From a checkpoint of a small transformer trained on Wikipedia: width 64, a variant of SOAP for these matrices.
Each number is 50 + 10 x the weight over its row's rms, rounded and kept within 0 to 99. Layers, rows and columns count from 0. The size before them is the row's rms in percent of the matrix's.

# layer 4 attention query, 64x64, rms 0.0945, rows 0-63, columns 32-63
073:45 59 59 51 65 45 56 60 44 54 65 45 61 49 49 65 59 43 39 56 41 54 62 37 24 62 62 57 41 56 56 48
077:50 58 56 51 33 63 57 58 63 74 51 52 54 48 40 44 27 58 62 49 47 58 50 60 32 51 62 51 63 42 53 52
089:54 32 54 66 27 51 44 21 68 38 52 50 37 58 44 54 53 64 50 45 47 39 36 38 57 46 63 36 33 54 39 64
077:57 34 46 56 63 44 45 44 51 46 53 47 55 60 54 44 44 61 19 44 44 45 74 34 50 54 40 42 51 31 63 33
081:58 27 53 57 49 52 36 28 41 48 40 53 54 65 64 46 64 62 58 60 47 57 49 48 64 52 50 48 35 65 49 40
087:71 65 55 56 56 73 53 62 56 76 62 48 51 51 46 59 44 41 59 61 69 41 63 67 41 53 54 51 54 39 43 46
092:53 38 44 67 37 41 29 33 39 50 40 63 44 65 42 56 43 63 39 41 65 65 42 40 69 58 53 40 44 35 55 26
095:53 51 59 42 44 61 52 46 64 62 43 49 24 55 51 59 64 44 58 39 57 40 32 38 56 55 55 58 41 25 42 50
105:50 41 32 46 43 50 65 30 40 49 52 57 58 42 53 48 53 56 53 51 61 41 53 59 43 41 31 31 53 40 45 51
093:54 48 53 51 49 46 57 60 25 37 35 51 44 51 52 42 55 50 44 68 45 47 50 51 43 54 42 58 55 54 45 60
082:59 73 47 53 53 61 53 57 57 56 64 28 66 60 40 49 39 52 49 37 48 55 67 35 36 46 47 51 49 45 53 38
080:45 27 61 48 51 51 53 51 60 46 55 43 24 63 52 43 34 49 58 41 58 48 48 27 32 42 65 62 41 58 44 49
099:55 50 52 49 48 44 45 64 41 41 51 66 48 48 47 54 40 53 52 60 72 42 67 49 60 47 27 57 62 41 51 49
098:41 58 39 32 40 43 53 56 46 38 49 42 38 41 37 36 50 32 45 36 32 58 48 55 40 52 56 59 44 48 42 40
090:44 71 58 50 65 47 60 67 51 60 71 51 59 43 38 46 37 62 58 52 64 50 58 56 39 46 37 49 77 44 70 48
090:62 61 49 40 50 67 45 36 65 46 44 37 35 50 40 40 54 58 51 44 49 48 47 38 44 68 77 36 47 48 49 42
093:45 32 31 34 45 45 33 66 33 36 58 52 66 42 59 61 56 39 44 57 39 44 44 49 39 62 56 59 47 51 35 35
111:47 40 52 55 41 41 49 39 58 47 34 57 39 40 36 48 58 31 55 41 47 62 44 58 46 24 26 39 46 51 47 60
097:50 64 42 45 49 47 44 71 56 40 41 51 44 58 43 64 36 38 53 63 46 36 58 42 34 60 51 64 48 68 35 52
095:44 40 52 50 57 42 40 43 38 52 47 37 44 51 36 37 50 40 25 46 48 71 58 45 53 50 43 53 69 48 33 30
088:41 57 44 50 38 53 44 39 50 55 57 60 50 55 38 53 44 64 79 46 54 60 57 30 58 58 66 66 54 47 62 48
092:59 50 66 50 48 72 41 52 50 54 37 64 66 59 65 39 41 46 47 55 63 57 54 61 44 72 57 45 55 51 61 54
107:31 58 46 51 29 60 40 68 49 49 52 39 28 53 63 50 53 52 43 53 39 45 34 34 50 38 46 50 60 44 59 49
105:46 60 45 59 44 51 58 58 61 49 55 58 74 49 64 55 61 50 50 56 39 60 64 60 29 39 33 62 52 59 45 44
107:43 38 62 52 48 51 44 56 32 46 58 40 48 57 27 31 41 59 25 48 59 54 54 46 36 46 31 57 49 64 45 58
101:51 55 56 36 41 69 52 50 41 40 53 60 55 62 40 45 57 54 61 53 50 39 64 59 54 38 48 43 36 58 55 47
103:62 54 52 44 53 50 44 59 40 65 40 44 37 42 35 57 34 40 56 46 42 72 46 55 53 45 38 55 32 46 48 50
097:59 49 59 56 57 45 57 44 47 41 40 56 48 72 62 52 62 39 46 74 57 69 57 68 76 47 60 50 53 46 59 42
097:52 61 64 53 38 40 47 49 54 57 40 30 44 70 37 57 35 48 57 55 58 51 45 59 61 59 36 50 34 42 53 53
101:35 62 60 63 46 56 28 48 63 62 48 34 43 51 52 41 44 33 51 47 55 51 36 60 37 44 51 42 52 49 49 52
107:73 47 40 62 58 57 59 40 50 69 60 64 54 58 66 56 70 47 56 48 54 26 68 53 44 54 36 63 48 50 52 45
099:50 29 59 43 47 43 61 66 37 58 58 57 66 48 63 53 62 56 51 51 49 53 39 40 28 70 42 51 43 35 48 45
103:62 47 50 48 53 35 41 47 39 44 67 57 52 68 47 45 50 58 54 50 44 53 51 57 23 69 61 39 43 50 41 45
132:43 72 61 45 54 51 51 60 53 69 47 39 57 38 40 51 52 56 40 49 54 41 52 45 66 53 49 63 59 53 47 44
102:52 43 30 46 38 42 52 27 64 45 46 52 42 47 52 66 63 56 70 40 50 61 46 39 43 57 54 42 45 67 45 43
093:57 32 48 51 51 58 51 36 62 46 52 56 77 38 47 53 61 53 36 36 36 55 49 46 72 73 49 46 48 39 58 49
092:55 36 60 72 54 44 42 38 53 50 45 43 46 47 66 37 71 36 45 54 46 52 45 45 47 60 47 49 40 38 60 47
091:52 49 58 47 63 69 47 63 20 60 64 40 60 36 52 54 43 57 39 54 62 41 43 50 72 41 51 65 55 45 50 49
102:73 54 63 63 57 54 50 32 68 33 47 60 61 57 55 56 78 42 56 37 62 72 47 71 47 57 54 61 51 59 47 49
092:46 40 69 59 38 41 44 42 53 54 50 59 25 53 55 50 49 64 47 51 58 58 55 41 49 68 76 61 45 49 43 47
102:61 39 39 64 55 39 40 28 67 51 49 48 52 45 48 39 39 55 46 47 68 47 41 59 43 59 49 39 43 54 47 70
098:51 46 44 29 50 57 54 49 50 52 64 56 56 51 54 70 47 68 63 43 38 33 51 51 35 56 62 49 34 45 50 49
091:64 52 58 56 46 52 62 54 53 58 84 47 64 51 42 49 45 36 48 48 60 50 64 31 54 40 57 60 54 51 34 58
095:45 55 58 40 48 36 44 38 65 52 71 57 46 50 54 38 62 40 58 32 54 44 50 32 59 62 46 42 44 56 34 46
119:72 59 41 60 52 65 51 64 50 35 44 58 64 71 53 62 49 60 44 51 67 56 50 52 43 39 46 44 65 54 46 49
097:54 43 46 38 53 45 55 54 24 61 43 54 54 46 61 48 54 43 53 52 57 56 49 40 35 54 65 63 38 54 62 54
123:53 60 67 56 65 60 56 66 53 57 52 50 75 46 63 53 51 53 45 45 52 54 65 54 55 54 60 62 60 49 60 62
095:65 56 56 48 50 59 37 47 64 71 51 47 52 60 55 30 64 54 51 61 40 57 54 65 47 52 75 50 50 56 41 49
115:56 52 49 38 28 63 44 63 40 23 33 50 62 53 64 64 39 63 51 33 60 49 49 53 47 46 41 57 44 56 34 55
129:48 33 35 61 46 49 67 46 59 41 20 59 47 48 52 44 61 36 44 41 41 53 66 47 22 49 53 46 54 52 40 50
103:31 52 45 55 41 17 40 51 50 26 50 47 53 42 41 46 36 52 50 45 46 37 38 64 41 51 45 46 47 48 37 50
105:41 61 53 61 33 51 74 52 43 59 50 66 57 44 55 42 35 52 49 53 49 43 74 55 57 42 52 48 50 46 37 45
114:48 56 51 45 50 67 69 46 48 52 41 35 30 56 51 40 50 53 59 46 38 39 40 51 35 35 52 58 66 54 55 57
110:45 39 51 52 32 57 49 46 63 43 60 42 53 56 54 51 40 43 47 57 61 45 45 34 32 64 64 42 41 57 44 39
104:45 44 40 53 37 58 32 46 35 61 46 44 45 51 46 37 77 70 47 69 58 34 58 48 47 48 39 56 64 41 33 51
098:44 64 33 54 64 68 52 64 62 59 41 37 51 63 61 62 54 63 62 58 56 54 65 36 69 53 40 52 63 34 47 43
100:59 61 52 38 73 55 48 35 69 57 54 44 30 50 40 65 44 62 40 56 43 56 55 66 47 57 55 49 26 37 39 49
110:42 51 44 50 62 73 54 61 48 38 53 55 45 56 47 48 58 41 52 37 44 46 32 71 27 46 38 62 52 62 27 47
117:43 48 52 56 58 40 55 40 53 55 66 39 43 38 52 54 39 57 49 54 28 50 48 56 42 60 46 42 48 44 52 55
107:47 52 66 55 39 43 59 52 50 45 39 60 46 70 32 57 64 70 53 45 55 46 52 65 55 42 36 55 52 49 68 58
098:52 64 34 57 54 44 54 53 42 48 29 62 60 68 44 48 42 60 60 53 58 57 45 46 73 63 37 43 58 38 50 50
108:46 54 57 70 43 45 62 54 44 41 62 64 62 45 67 51 56 57 52 50 44 49 43 56 56 66 56 67 61 41 43 84
110:46 45 48 58 59 56 61 61 38 53 58 51 47 69 68 54 64 39 58 53 73 55 59 47 32 46 62 67 47 49 33 48
093:50 65 50 26 56 50 52 41 59 41 58 54 54 49 56 53 55 36 38 62 30 32 39 64 39 49 72 63 54 48 61 34